{
  "head_dim": 64,
  "vocab_size": 2048,
  "init": "trunc",
  "beta1": 0.95
}
Each number is 500 + 25 x the weight over its row's rms, rounded and kept within 0 to 999. Layers, rows and columns count from 0. Numbers have three digits each. The size before them is the row's rms in percent of the matrix's.

# layer 5 MLP gate, 256x128, rms 0.312, rows 41-112, columns 64-127
102:540494482509523488532501500518479502496528515487477519469476521498458519471545495502513493466466480496502447520504525495479478531532485541497454536472498500504511517512532522475491569490509502
096:521460507518466488504520464478465474484487427494492538500506488503493500491487490529479499539553461558536525508471473479502510550504439492494487471562507496488536502475499541544495533464477511
100:520504465465525514480475484475506522503529507526455471470506509471482551496512526497526510521509500469548457529471544539444503539501513495501450527467492496456531465485490516503483505491530524
093:464535485458496494464502474469508506513525547485478457512476480503504541462502491523475515510545522530497535474486540489477518453545496506487498478500490498473529492473541480509487481505478510
103:488509546488496516551493489458504510444514500533523492515495489479507473513477494488543529453492481512476526548479484477493499444523506446541518517504512526479493511489507508539497547520504490
100:523504498523453516470511475507511478474488474509557473545457489493520557535508486490522488500524497497490477526514509505466490470505498514476452526489505500443474529505556474518469496483475477
091:522536510486526507492498467512513489519489533478534481494517496479491467474439469506510446532458504515499496496469547523496515513495521518515547535476482465496486465453487491464498544495518448
104:502550508520503492542462480473511506486512482527502543464520518520489451515459524532471508475506457489507509513472503468469467496499491499478486522505474535533546473520489517486501528451456500
100:499515499479473485529476495496527467513477553468514537518505498499507476534534497530506482546486501532564509503487538491504537494498504515470540491509476441508496493483539503466538561503487484
101:541460473484469491507485503486451506510455526547468481497485470488486494498496531507510505499505502496496464489488520486526493514467523499520489538478468506494510512498510486492496529523509506
094:520465496462487531500464470453484485516535467510497466458513541481514485455513457506467475535527481470498487470495517466483493480527534511475492489492517491481504530474509501491489545514490507
107:489528476510494513538506489462472487523476549497497488526524557491468459485504477508487511501501545491506487498455502543470488500499492510472510469534505504545481486497511518470519497522480461
101:483463461531468531525487500479542509453490454490491529483542482494509528499493480515501485534483492511508487511471463549548511463498490521558511489511511497436531456508515509504506509473528503
101:514529477463497464526560483497471461503517479501508517491477557494455472492472497496464505538500516490493432495480541516517480514490537509490499520499488463528499549532510502506461518495499527
095:503487576509436480443503515466537531510494492521530463489485489501524479478476487505484512458534518466511495496495512485490495533484511487473471490520459476518511479483478465526474511510474494
099:531433473460465551520499510529509466473535475499546484489476506505471501506506507465483557497529522464515506459522533514529522488553524502530480501545506517476529527500526418490508509492483500
106:497468485476474522504499523472521471517501517497511547543518513505505502526549510510496549470484469456524496516536486457519459485473500455469483529518526509495513485487526504491487507505527491
098:504498497539484527523526459498470499491528493459445522509507511444509546455529529508514505481497490481506516481514479517506524493527434486482554490525509505490512552502515463528505461494519507
106:491520474499460542512457526513527480514477485523479489494456544470544483467503463498486488525483477495532478503528473463485509465534505521511499505523477469549473487489506533504454506471513534
105:473489481465497523531521459516546496541511515501520539526466520474496505497510500495440534484517482478494498484497480500497470499530537509488511465553547515457510569494489527512494481494508517
104:517519490474473479513469462552503528473525521530569475506512480521513489490481500514488507548545532518520514486487492514530471485478484547504529498540496496496449500488527454482461471528484519
101:469525549549510480514517520546507505493514503505531499564537495482531446500495499477510526510518511483472512520532504533498507484502487493442507527467476512477484531520507486479474498456471513
086:508468516506448504524502466545490495513529504496493498462547506440453510506429526448478500517538487520552503503481517512476514520486506518486488535468474472508500485484509500501486517497515488
091:492521484515479494492501486507500483493463500466483498540562488505528531469487524520512499450514531502472538483485513485500467492535528501470460536470511516519483493467463491479511534494493488
099:500537449511480466520463502494482469509461507534517498493513453507501494457517527508472512491521486478505473527475486453505475509521500491503534473562505485474520501515490514448494512529531486
103:470484484480524506505529477476550518507517514513510496469536499461480495539486581500477507515503459470495465503518552485507531527524531488483488501489498470489508524486545470496479498491508524
095:531500505504494549486468527532513445487496483501514531488477532497451457467482493513480486457513507508502517498436499552532515534520470504487516522498490504488450475487504506470475484492509502
112:507525466518496544530518538530485493542488494477484478503524537482513531490453490470511508479513479539507499512520507536495492504512450485541479533529477524480509471527492529511489489498528460
103:499467500550474549486542496521496524495469479453450513504515528512527513493548467538472552497488456490580487513490492538474493509518533494505490536511517515518532486527472533497512545497527522
089:460497509494500465532523504534503506478497456504507497504474498509501512487484475504487432524476501531456515481504512471510432515503461502548536478523517506441487480474548490535504507484516488
100:472460482489510461482460512464521513547462517481462475510478476503491546489521494493528520535533514543507516495517505544514527462542453517490499480511517493523510500467462497465523506525517520
096:469498474512507524534468510564465462495505486453484492510542486498495455479471489518470476507500510488479511490508544501477501494520503490524516549500525485504520520527511544455504497535502556
095:516481496486498516534490536511494474465502532500499500519475513510491476492523503479528502492498515516493487519549500497489505516547476523458503508468507510520479475479517524495505484453491522
099:468516461523490475523505504511522487465473493492510509481495504532477532506526549492520507478472523541543477492506521541526469526543502494491429480513537528500523503502490521477503517480478534
096:503500513523514478475493502527523465476500481525527524535470477490524466489529474490510510493519518504451503471540471463487510468537531485471479494491506537481535502450473493528484527543495477
108:479475524485472512496498513497530500482481543483486471499501539516444538507440509496469488532508518487488534522512499468513454519511446501484502518512509533524498446509498509504444513483457542
099:459457483463452515463489499505514497517493511493459503493510514498473538477494528461501559515476494511503490479470523520531465496511460495488488490481527516524480526488514485495483493465469539
093:513498521482463470492533494492488518429537506479514491520489507505470500484444504496531500548561507505490523504515509497542501470458519532518527534507506481498496506493528515505541540535496526
094:505449564494481507453496518486473515475500557555507534531539508504485541518477469510483487512553473490547476509520499471467509532509490500489489476509542518500463503524470495488502511484482479
100:538485529484504521488498492490517479450512540541468481509485510484497468470507486445493535477509520477489494492489485522506495488499466442516493500509471494462471521492536475531478471486494502
097:507502489510452479474486452508453492521497517483465510569479492485486489528488505501505544538517513529524475504519487529498457524447479510485481514497475490505471527510484471488457462483430479
098:482473491514470490514480467497490522517493527539534520508449550447533453515507507498501501464523508472520500493477519476492466501470518502515485521529457523479472476493516488530473519509455486
098:445478482481484484500511503503509463512507537495489512516487481460507509481471472553470473518561514539532521484493534530493468485478501507491514486557505487476489440545497520496475514488549494
115:505517543485512484478537507525497464430530501480553497498474470520478534476548473481465469482537499497502494524500526496514531517494449503485526510506526477464466463525525522482525506466510516
103:492517517485497497496535489513524478504518494522507477506450505454482458447473463538534477494485537493529489477524500511510470515488503474505504489527474462579478518542489502491538478490503512
104:487525533521497522493492504484523517496510500493481475485466507519534552480518447454499517503505534481496520516492493478516490518544538475496484498583474511487560511478490529532494463511492470
102:486515534469492512475542474511522530505523507534525490497480480467511524502510541559485484494456535513509489525495496496507463478470525525529529486525472502514508524517517533462508527505525509
110:474460488507484485520482494487503486521529490494533502471518500565477521528495501476485530476510533584486541522470515517528495504509478486498491492476509535502479494533475517507508449487509486
104:502515487525478510461535490516532517477526498520527537540492478505514507476506502521522532516516508499473477503478497462455473527463465515453485508474519481510537486475489459540505561518484550
095:477485472468534545486513491463485481458525486504508539509460486532452475507458481490494496544513462532517505502460540545503480507489502491471497505505472504495504514559530497509540529501511508
099:423485501467484469531505491513528475532464475502491484519462479488450521472537529490505510526522466493526456514530484446499466479523517546528481461463495545469501516483517521467517517475473499
094:522518492499500533532521491497504502537462539528480499544488535514529436486480493499488511514515533516482506522515498524486525515484481526503509535495469524509475498491505523505491538489476494
101:468510466506522466493497512514500498480495487502536491548480469488507525492518501477512550489515509449510512513520509485513507468474486445480512491489527545499534463534485552537498517467467466
100:491517534461479512486463502514513508500495497560522506491476551524488544525484524531540532470530515521517467473497510494523491498489538453477515472463476528504479517518487486500544475479526520
104:443499483514514448509473518501533499500518512511515491527467489528492473480485471508448500517501519486465479525489456458482527491482514453517540512514509480542501499474478486451448484479511518
094:498513461524530553478498442491518488505508518491507492461478554512464508462521509483465489499460492470503486529540515488509507485516476508469460535482473520528504494501476545517454528477495506
100:513545485536494543504540501485515505486550492478473517500526503497492473462515508497543506458529493514495504482492499464476511505504529511468475497515534530467498509524474538505537468528476505
097:502480510467495486507515482500493489467509556500525474487492484452505492510450475545496524494537504495517489523460450470519451477488502447454479544530505499507501481501466488454481488533465498
101:545537498503434483511513503523477503507477506501526446503522469457457509524455497526491482503509494523488478512490519530497455521493477494506510540509526496487480475460488482456440508487524509
089:486485446504504519480493522502489464507529498485506499514498544542539492465452492552501468489559531488475486497498492495497500468503493501498489505479461525511498510504454536474513513504515518
101:502520493561466501494477490487497523471464533527487495524485493506490530504504491512456457502524516573496508508529515465474496466457496491479531520511490471503534503496502490520516456502491509
097:486509513492495506522528468528544521539535538495494524495485482507483474479514499470483507529486507459507505490471500481492469491455491496514431449550496480514520460486500490513459507524478498
110:512507545495498494470498471511484498512536498493505519549478510510500504510488479518474505500519467452476502504523526521545491488442475529537506498467474505499504508429499467508497489493496450
095:518478478502508501519524491477469534491469473490482524494453527502511548489515526500468504494502533529552468524511560482502501522518510480497466499509499481495471529528504520504526504499538473
094:549495448484491559492519505515511526495497480515512496515452467507493547501472497485510514532516515532459527488533499518487504549518521494508462518506511529488537514464504518510533477501497503
095:507462515503511490510458486508509487477495491483542493523513514470550533490502514494488516468491514487497489515484525457506513496452479538485498493477456509556517478500510511495481520508521501
105:470494542473512517534509544491508510520482459531494479513500560511519531538492505519512511499510464519451516478474505483518473520481499493487513506493526484466497516468550504494486465513523494
094:482486537541488554551495488519454510531512498529484498516500470554489524512507500500461493508511552470464498491514512482529513456496497500567492486499527489501525480537517494451474559555498508
104:561505514483495535507489517504504497493529500465519491509465508521473442526491432483512520499475514524508500545522458463516483497466538510463497484560536521476535514482473475533504543477462468
104:490508514512464530524475524481541499482497507535509491460478507536499468508499481473463449498456515494534483499533517487483539480496523491470530452549460515526515486485492507488462455505473502
108:460493476541457501457453515522503545486444485514493517504481488505512515510548509469451502497531528527531516492480534525508503516522495512528524494569557506503501521503531503499515480471501491
099:536493493491511515491474502445513495456552501538512494509483492468490575478531490464498476482507546470489534459480514538514509484501468501483464509480519528469510513486484545499451528514539528
# layer 5 MLP up, 256x128, rms 0.312, rows 41-111, columns 64-127
101:516527492500523487546473518472527502495521477488495530447489488468518526514507478520503484490514554523443508528513526529451489541494541560453519486524490508502534488485496548493491526480505493
112:521513518519503496472495484512507511469485485491511502505546510490540492529530525512511488527508487542521496508515517549501502545510482490473504502504500505480444485518526490479495502464467521
097:459535515459491513472473524460513460493484508501471468545524500472503515484482508516504520483491535499525517570516529477470491544499475527536481521498483540506475516490487504448481514489524500
094:428500521468503497442485481455503495515481537489522487518462499465519488450490468527457508478529499520506550503515506487497504450512460501462506485472504495472526509479491534502477516465453489
101:472534506528468476498503471489510494496515514548488555505520494504500509515505520517458467489479524461461526488523477517502526490516459496509498521547518497458477507489518454471484494460483530
096:504512504512526480510436497485504491533488517470485555476510517527555490495517526496507557484504494473488525518441497518524520491498490509477512570519499538517488508453493515457471549487525514
094:514417524478476492537505493517458487516475510472492540470525518508465496501494492479497541509503502464484489516481485524499490472487499494488474444505514497525558482497511490480482526492493484
107:480522498524467490541498479442518485506484516513519524475487512492519457526507537519461516510479510514497506507463524507488451521485503492531500511510494462525535506522462493488510500476492475
093:499511463456500475463489513554493468511522516533530495510515543540498499496483510519499520485464532484454477519525464533476515517508497538503532470453490541476528523491523457507477488497499522
096:544505512525561539480454534481473486484470502486507531546552491526507483505488485486523467561444522527473451497514512473494492492493421504458518515486497522486518494487552531496516521485461485
096:499485463523490493498476467507489504507538487490548505547480478489535511486578458488470475477511527492508553470503515491469477507520536485524488482498530515520496452495549462477461527526472528
105:498532484503506516527500507520487510469534497517533490477474458468485481531465493477461487472494476501519502529511477478477520550483515482563465483545485519522501475478484494489496485480476477
091:444474543469538480487484448497503491504520520498492457484499520458487476478519510454517477466506469476467515510496462484496493571521475484450460465518475499532469529485509514539531463489486484
100:460480535474508516485490537520478526517567503467522483467549482481484493485493502502508483493507542537485511469518497472500556453505508479497571510545471479526498511452453476532489482514484516
103:482509504484485505477518504511494514538475517517538490502501514469536475514498474476517528499520518521513514524541472507496443485491552510536481485499465493489492498505471488504490493480524498
104:503499489457481567455498517488514500500500437498525498522467515523514487513504460493501500502524526493464505493470541525499489515537461474545487512526516465444433481468500519489475502477489490
111:477485513496462503472522517535535469516490520499473515492495512519472518503530504489468472500511522504524517489512473470477485507500544425496533553512508539495520524499523500519487499421482518
094:503489531502533520524523492474481493483518496467487555471505469470501555480489500536497511465500517514503498498460511515524488480508441518521505472541498485448462502530450500481486450491539524
105:489502502488460502524511507474486528524548480494493522503520539493475513529486554502491554442504484491507478496522528471537525478501492483503496494474502504500495541553494518508505501486499486
117:484518510506490502500522492498517472494498485514471545510507506505460493456465482513506513478532526461473509455505524514535511496455496504558496531467512486519500506535503499530467480518441547
101:532503552428477477496490510469501490480529505522510466503514523526485472495541507528491472503531472522538492533529505528519490487489444528513512521514438507524519511534556484463465505504496493
091:502506480482491474500530490517520527508515540508503499532485457483483482499524540509500488470496488481483498507483498515557525474455455535491463557497480495463483525466495496557537447493496514
091:497519530456493505473481528486523472451509462497502533501483543520539513499530531518520533494509468491428514526546499466490477536500495473507455491514498499465503542498499472525497509527485448
093:519478515506469541507546529498495537507506490500487517524490532477542500546452480487549477484516495474455516446508506495492504501482471524504463544452496479487490501475542459523476502512538507
102:525483538490488497528495477527527442512467522489521525439512529531460477525482528525474489541494496481549481481490464476459457491470522505513482451481487482506513459450511494520474468489444526
101:509437452491537467514500482497451495496461504506462502473487492508459526523514504523520484486489550475506477518518434519496527517550503485494478513522515465524475464483489513538539503472508480
097:534540498499492461465481494533487478462473510488520504476466480494505517477494465475486509523508486527500445504482527529518510526521485525513482518489539530472467512487539489494464530491517522
092:512496460508484447473530491518485495523486473491461460484491521479511504487521480481489527472507497544490460463495501508526514464439507440514518476499518506508469534547503529551477502503519477
101:510489501490505503532561487527458503513453495506461452509489487550522492512512478504550504456501478487561493512514524524469472475529552487497508517480484531516528490516445491495504485456484487
092:480493541508485517485547485543500531493558474512502484498492556483461498495518524494528490498500498516485522484487492467499490492495467512481532523496532505464424509433513493522524511468484501
098:519488548524500541515504488526473518481514465450514546510541479491488490543522526501483484461504503492504525488490457467470484516476552517529455494502472533490527520499528467493496512480526505
095:527524522459516512482486546465500468500447534524490524508513478483489560508471487538509475502446450491474481547472467484498502538494483478466523519529498449473545453471508482469509521503511517
095:475482509497453475513531454482503540517486509505518476483527476472520534499485500493463467492491463464514539494451530476484485474479528504531480525527485500518513513452481485510512512528530506
095:532539511461522493537486500451510501519510521490497476564511541479464509503540473535451481451501458523492516518515493475481472457468533535491512543525482568506516504492488499520495510510509524
093:475484510553533550531476474482493506443529487479481501512482520477478457532487528526517483495508548516484467562538552492518482460467511493460507489492490482480517497491461499550502516518565473
106:474496497485518509522509467506473473519486453478484482508505485512490531521518476533441519485503520474485472505493494547486491489556509499534481508524484484441492553499479485497455525477517486
098:482545508486528465481510505499481490477513496515528506493465498486484494519529532506474447487488478485476540512526528487503493468528505546507507488487495529473528500519523519532531505531512495
096:482499559506472530481507474517520513485509517418504487469515490528508509522477539499475516550502481508521451484511504469525467488485501499491546533528510461500491457536476493493450492472482510
091:552486500500492442543442475489487509522520488525511481504512488505490474525518478467488521472537499466520524513475519501509540491496455477495537495500523498520512473455510463479503547497497488
103:482529515472499536507485521522516459463498530567493490493464492470485472496524453489510539452516515508502530459466512514499527541473515496510496518505497504463515479487461492519482517508533493
097:503468517499496511506510526474511471496547490499527533463525482493455529494470536538520548480490505467462495509497505483478528508500495508514505438486482530507454466489514472533482509459542509
097:521465508508486481512554506525476524453516532496476525443513491471471521517504490492478502490519484515514517448477518497490543512474495493512469504491478507471508556514491533528510493561483511
103:494479489490512473513460464458489480500466508496462481537525456553481469459493469498477488511474501555460525454491499506489510535450469468465455487515520492492531501490503507516446519470514478
112:540497498459479503446504537513481511442510536486525502494463500470472506464524483508515492491482448491462483485523502456506508500515496533493526464474480467457462489521478494489544530506474473
098:484532530486483487464480469508532521494498489480506449504457516514505467501474498490507492483554523527477464506517517501488483569484520480525499504434484490513511502520454509489540497526481488
102:526522485525479475531516549483471495520521463509494521513480526511470515514515465453505502521505463479531465541485492485506547535537514490529495489534507505519506480522486512542471533519470487
100:529513493526537473513540489467514496524486477510504486512501535512519489503497508435487510501521514482466497459482498493502517529471539524527483489511495543494536534450452518585518480485467553
107:507502454491500547520490504522491543518514497474542467503556545504563489505515518494526529497459537503472503484503435502535552522483491489508546491465476480510500530492498509514524487487476496
103:505540503490466505501508483482498536480497481526518500553532574457506523465530540503465521528496553500492491545513536444493483529477486499475477527486496492494525460489468522473507486484481519
099:518533482474504554472472496486489546482468457483481498513508510532507505495484491470478473488503509499506513475523535517538505519490519460527500453450481483497563505535520464510502475524505524
099:455492535500493476486507476472478541477496491485518514433526522505467477507496490491507510461477461490507464498498512526514533541529513471466528513503499506502499513519522509471531504526503465
100:507502504475493535549536487529479493511442501513512492513473512480530467500484484474517460475551476503459497484528508496479528466478495494494502512522527540508528542498519488533485457472470531
105:489489493517490482505471461535469501501527472485499515468508522488471483507513523540500493499519488469488543510523491476497483504514514495482495528458466493489517498505499482525470528485463491
105:529543490504497500507490530510460549532561489501515507513491511504504461494486495468551517497478484551484534528530460465477463486481501516528521466464553481522478530489465491488483472454511474
105:490490496493491569454508467529525561502486505508512508448495523465487534502525505510526463563471489445544521509485507517504528495488474482478483492522500461502493505536500473520524569529514527
099:517492434518478508493494479532541509511497473484504454468500502519520471451484449488461477505512531502461504515532511454522512549496478520481523498532512493513493475499443451498450530445512496
111:508560484442523521530527504436462477480500451479482510534527515529503503456481496475532451506533507495533523512502520534499500506509486497523503476493487509509507548517516496502502471523474504
103:511482492491494495501517509453498502484509489493523528474498448467502489460479518534486532513524498464524508490454539482491526472513493444531498493531521534516511539491512535496460483456463511
098:515520520501513500506484531448476448468459472503460525531504498483468501523489512494509467523503555494545544511504512502487465481495524461468464475502508470490499485502505550473511475469517454
084:462515491525529499503512501528514458490490517492482496510497489499508528516490453527501488474546504489522501490490460515483494479475478462517494547495507505485496484541486524502535492478500496
104:492547506553522478548466517494518484453477554508492455494474479477491506513506484492454496532523491475502492505503515464498475457506525495482519510525528433472501500457464474545525538505470506
094:524513498488500529473438516487535518506515502519520477548486487499496466547501521476536476501507513491517483512504508523490510490511505490520543527528495533495536494511497510494515537459505521
108:498515513514500536508505526521508462567472542552508455480509505544504492475544480486473488531500492528499487465490486523516517486508493529478531494547492505470508462482486476509490541546501528
100:527552493518528500471482483468540488491537500489539477508504494526530507466517545509495449475506495499477494476476496513524485449497452436458533510453479502477501466459517487496501480511504474
099:525485472501472528512515491512498502480541482497479542511498485531505527496498495469542525529482486506465556483512503489501507515517491479523483517479502487506533469518517494501537474502545476
102:509517535493468493515502496502504531478486522468473454492507504520491524513526483496506483500495447461478512517470503475505521452525454485534536553475490492499486525516502542473521476469471537
104:467536520515474480569478502466489504501491484483470482465532504525544471505464497493529515472463493511490534481502503512532459470498530512487533505497514501488526543530519509490444501499516507
087:500520499494532516506485502479486496481455508490498516516486482473466546493509490509506529459520488524519503538512533484456496471464462555497521544482523554471504471493470485508520504445464508
105:509475497457492515541527492477470533549526502526519526506529524508553462463475472524488460527494520468500507495486480540520451470491498494513478496523507469518494502501479477487533498529496508
102:531560500501481500481521494519485480506515514563527485482503457496508448496456504463505524465490509494517517503503502494515458514478496470464508429486506458515508494504491521507482483473469503
104:485527495493485516483448513461505530479503477493488516488503490518508525502519492523484503498505472527453483517531457493493555522483456516533485499459494512534481450483531521457485482462514497
# layer 5 MLP down (transposed), 256x128, rms 0.284, rows 41-111, columns 64-127
102:529521454448491498495502485482480470505495552484511495505472492477492495494505472505528515469518469468503506526490489481478502488476494509514489497522487535497528486485485505488548507461524481
103:476511537493524513478510480506510448481497506513518509533495475514531462487492504477540482496487488516433510490495496574522512506524503514515524488490538528464507517508473531526541525504506515
099:512517502501504526514476467491511494491509470484469479537465458518496452518476531497481502524496492435533452486453501501505494483484493511519476526500533484497495511468501479442500504519516505
095:471502485489561475471558539537473488501455492506482511501518507501510480529461513528513550503523492491532496491477475524522488461510522500484519489470476479455478479491479489561462405525515502
101:509531501495487488494524488465501497521494523495531432490486518516525430491496466482501527486508482552523526487502507463527557499482479494513515481521499494474508506540493549512497487535474518
103:477520537470572451530496507496504558497488491521497549492491526508500472503503525508497515515503542546519503514479483486510494502533501492446533502502502495539531483483473512511510480526476540
096:511496513474521524521509575471534557517479489523525513545446497536504518560513541499486515482496514501497507498491529493496461517491501509506463484519499488489480496520512476505510465479510521
105:518518527518528525536512447570472475551454514550520508497493470490521455501483493487507445497499511485496469498469473465516461517498509520480535523473500487491492473515537518521508460483486513
095:503459507478482499448468495531469524560520523461504538489504474527475494501518516474555499475532461437497507525523502481464504524502451524492510532544480527497527496504524489487470460547485501
097:494493538519531562516525504554531469504518488496488498467523513496523485461477496508462457517493480539505489471506502503522511478475487508486481490512494529489463475508492478540468495506479521
099:512500484519507489475510511531487515538500512487484473515491460523508503472509509523455495501535560531517494517511517493552494463484500463485519550530488528497537470513517475482448487488494484
100:522479560466520508475529473501509495497513449531504498490532478477498498486473498490507525520519526511473498449488500472495508503527458564504515438523520512482537506543461524426516511441490500
109:484508516512483552542537497494486488517508542458501478523530471454494461487490533495485523465529480531509485527507517496523488526511480530540519464489479536522524512528527481500509508548536567
102:521539555517537499540539509476457502457523480427499485501450526512493485490467480531536489496487497520445505507550466491465484488483494507508472497502527481503501533496481491500506507561496525
100:474479461487466506514512482500527513524496506525507509564508493508452547498516527554495457508475471509494501542521553542487530496514482544488488531501500490505484511506527543475532510489489448
104:518482485469468507485436530512517481477468495493507523484517459497513470501500528506493442490504528518522551475494536502515462503517475518499525490473499503461490526427485487502491505435504461
104:487464499482505466437502509506497515502502511494491554527477509513471441497523534510513500507477486479472496493470477486491500476497483474468463509525478487529508487534518497559532492473504497
096:517523566484533495472511513472515494523491525475468532510497476512540475474515547504522472476467492497564492492566489480486508522581548510477471513513498514493491491462495475487501495470474485
118:503524506437471502476507535477535505517487502520448516487534500525517496513520483509499523495497479484540521458503512459471507475496566530488476472476526517448499520518510517470510499433481510
106:507491523482512477541495490526515487461495481475471481490460506522497508519512538500469487482518517487520488490498497543494503544542474500515491513560532532550467499528484482468473479422508476
107:488493520450537515477472479513452477479487522518560464521518513502511493469506501513494508540499494488483482515527489472530508476524516509525497499501483504510470483482527467499467504547536471
096:494489537483521519479472528495499513517502522503511474523482504509512535464499506478498501502491482479483456505471474500495529505463567481535482480561542484449477483467514479517468465467492499
093:530516496504534499511502473516510505521491474488494510509473499483468486476482465531528509489499512494522522500458479502515532466493505468512452532442501470522485455473483552543486494487515478
093:522523506527509462462524498544489499503524509481533494481486494487457475464465500511527517515526498516508505505528489536502490484461490554487492510493498511484506483509512542519515516518518507
106:527540489508451486510525482480506460496509476466502481483458494542501475477500514506551462510470517464504485479527482516490543513497472521495518506495467478498498450473452536468494463533519518
100:468447502519486495526509471564471517454476536517477504505512520518502487454501443524528473499503495522487508482452452546486474475454461519493469487543526481494470469541495520508530471528472514
094:509524486514526507518509497524484495493459510467518508489518484512495495507478460501534481500521491519531451511519464487431503488514510514521473541501523470515490485503484506524486503535541451
102:480504488472495474525519493438453501485517489511527482513532496496506479500514471532491501502489469469485516523481498438480471476511510459494461491495538556542518480449498467520515519540480537
100:525476477541482461465532493496515526479511508507511434529513522468513474494507501462501514541474530514475488521474474500542517520501504513499534504454568500475494501479477486475512484537494495
094:516539455510509472528507503511495561515440475437522501555527494496439536528526512505509508479491518438511475531467488503495517500460509514505494520495522504483549479544504512510509512543527527
101:508476498459478495461467518481503509539496516447485467494515469484492522527524500507484504490537548450481457483491471485510507576504545498499463469521482496482495463462538491479490509533484483
096:506506491526526496479503495485494459497474521482519439491465511572459504471497502480460499510503490529518503496478467542482473464469493497499479506480484508510505491496487478524457437480507500
099:480475465514525489502535508516522513517483494474468445518528498499515473499481557465475533502545492493472473493520501516466503503503465508445485498491481512510465480496457540520501487499475522
102:487506475544506479551526522555514503485476497472459474472529511473545531496504540480490512472508477534538468506515528463482464463523511511511512515501462503522488531482480491524474526510517496
090:502484465495538521521462470477511497489545491522525523508515477508548515557524495486498580509521518489469510470502528483538529505520459499510540513487516490483508508538498519477543517548499517
107:520498427493483505520518517493508500485490483456507505460483501496515520533482471510452540483528494470504508484467470487456449516508473444536455492513510509481511491463483494527504503482525522
099:517502471507469442550501485454499510524521488543468503505503530519541514516502518508508527520501508492490504508489474440518499481492519510506518483515494482462526487521483536537479484476495510
098:488480507516422510485477579534448530514478549516475539473501504494488476498484484543520517523514495470518533519500473508492514505465495488522546543513502505504489478461497512492538502495512533
093:486496473507479502513479446452491507487556465513485487468482485484507530481488508521490485500506531473508532505527471480522500520507460494487497512507485482501527504454485433542467517427479514
098:488442470510534488497484520482505454503475489466499471508531501489445539488498469481494518509535489511481497463501475510452498497555581513543503516502501505499514493533518484541491485524504501
102:488487568490474479523530488479509557519499514512489479458466481533525525499502488538521495526488484491553468493509522473485507492517510509503459488499512476498500462454452536512515490495534524
093:516455469488505493472471522454478519532476512458502512513505483480552506511508522498482510488485505524437508484536516482526510491498488514466461535468493485457479515508492460534563478483509468
098:487479502501500502471479475514498533500439526487513473516489476515492498511511480530498544534524484515490505482513502447514493537494486488512457515481473425510509457491506514447485529527513483
122:510514483519515527495505513523474507533507545500551492484480496476506470506481488472504506483481484476487488544480517519511470508527488502517486506509461530460484521537507496502471511588504531
094:514478538511540538502484488525457453525511515503476494470492479505486563514476512489434507522490483499516522505495531505539528529520518504498532552507508501446466532485496488509504482478504468
098:501447512526483486505504515514529496551462486515504489484534508455522458503472515529531512548494498524549505492537431483469477544511476510509488513480486475460491537489516516490524531500495482
108:503499462486480513505516471512517490523487466518467479506518519572470534455509453517467517515474485492561509513492455490469522450490506474483485471471499495501496472504464493489510486484514484
106:526513501502474497447436454526498495475489532522422504481494507472460455467524468501507471494531484494503507494432481517486540466473514464481537480498487498486514496522511473520533518513530504
105:483502477497513506507529462495454504541502502494488495509509553478487473503548519537474487475490441502517513443463507528520528508497520491519518508500496521531498491487491472480499487550498542
097:478468521495501536515493518527466547525484490479518504473504531511508536481524534518492493523514539532507518449493528540466512508543496513509529494512500519552491522473478487490506488554515494
101:475469548492519502484508484505499549517467473523483466476455520505500483487512517513496486529460488530570500509463512489478554501505483514499498481512494518492501476463481513507523513525522504
100:544497483510513504497546502525483511532562503523512502522510487555500494503461530480481495475470490512503495489476506475503529457495587500492476541468485465450507526520443507467511490556509470
098:521507496483524505502483497502507441501505508519510498522509468477522529500468535449485502493520488472529531448463484466492487478488533473481487515500491457509454485522460510501495541477514501
103:537517490516530495511531491510493557465515523518511468516470508483491540484475512495523528543497499492524481522513480482528483500518552549487524531493483472522513526515502492536494455467535509
101:477497509445483503513516489535514504449460458497487511494493461486492497479482458520534512467496513490492534507540448526487490490465473465517477491479459495516488494461478488509516476471502524
094:491474492507453522507519539521448478474521500499472497511489499494452473499516499507496476532500488522519548461501509468496493487506503505488470505468542468502513491497483515456461489538532525
100:517499515539500490527471489513527464490459511486500533478473548493488486518496480481516488539484490501520502503502454499500501542487526425520509447543485540541508503539481498489546514529511503
101:488518497509520521510504518533495507480480514447518479542509480490480469529480488484476506489465478476531450506474474519520477530565502554492467500451492504482513492484490480546537515519507476
095:522538481442512499461493487500537541524512550491509461501443527536523531484519480515488496487498497440489520511507491489491507514508498492509517519476521498482448534506506459467478530499537508
089:499496537493487491477511510496548534475505491502534511525555494549491480540456526496504490536521478496546470515448540473502525526500523493503514464498486501470467495518508522537490513498531493
098:494504530512501471521511531510496550476515450493496500474466565477492456477492482508491469467530497486506474500470475512520470450490452461528464469468507517529470500506449503480531468556500479
098:512520524491486525541518531466497464540496492479468490557500471534511519494532477503495511509476537504514533485547511511488510499516482496517485481483551491492489519497497481509528503524495490
099:497479476462507482490494515496490518463510495517495489510493491526515492504469531523505511520546498543490514534526495479503496526478469505493497539471493502476486491504467487513572486481492508
094:496454478546505490476504527479534517495580507513553492497529476520555499488523514504525532520500509539521511569481472533496519550446520516484485538493498506516511518492518506497487514485499520
104:470465457528513499486537550540530497483510505515505527514534461489504504507495516503528515494506494516503518531514482506507522461468458557519551532483496499473486524536531501502437510542479480
091:482454472501516534506549476513505496519519500466520532466508533476551472500534495537502512514498516528551506515502493489483513484508518520440467492521509470506532494490516524479540513553529453
101:484489498492486474529497477460473448456544536474455520463503458514499469462458480459499487558527457500461500486512485490516522506507501473480456521565480473477527518492511514507469474470474457
087:506528494524530503522494508524517485521501487536459481469527528474505469480494513509483502485492449499476511485486520543488507469490499518484462493492526522492499473450501509518477542474506507
103:530532534492491496488483507559509477502499480538473467496486481516478479492465475537510523515519484532507527479521464471491509459572471448479468529469535454513481570524491481492476538537483511
097:477494514460525459517511503524514555535496475499515517451518526520498519464534509519486473513489536528478523494494474501514500550528471482498510486503496506472518515493473507476509557511509489
105:513488498485434507453529511510525488490549494546497549490505510510480506538512523499502459499515518495476556525468463482539494454454474488471510489462527471483483519522517497495486511486511510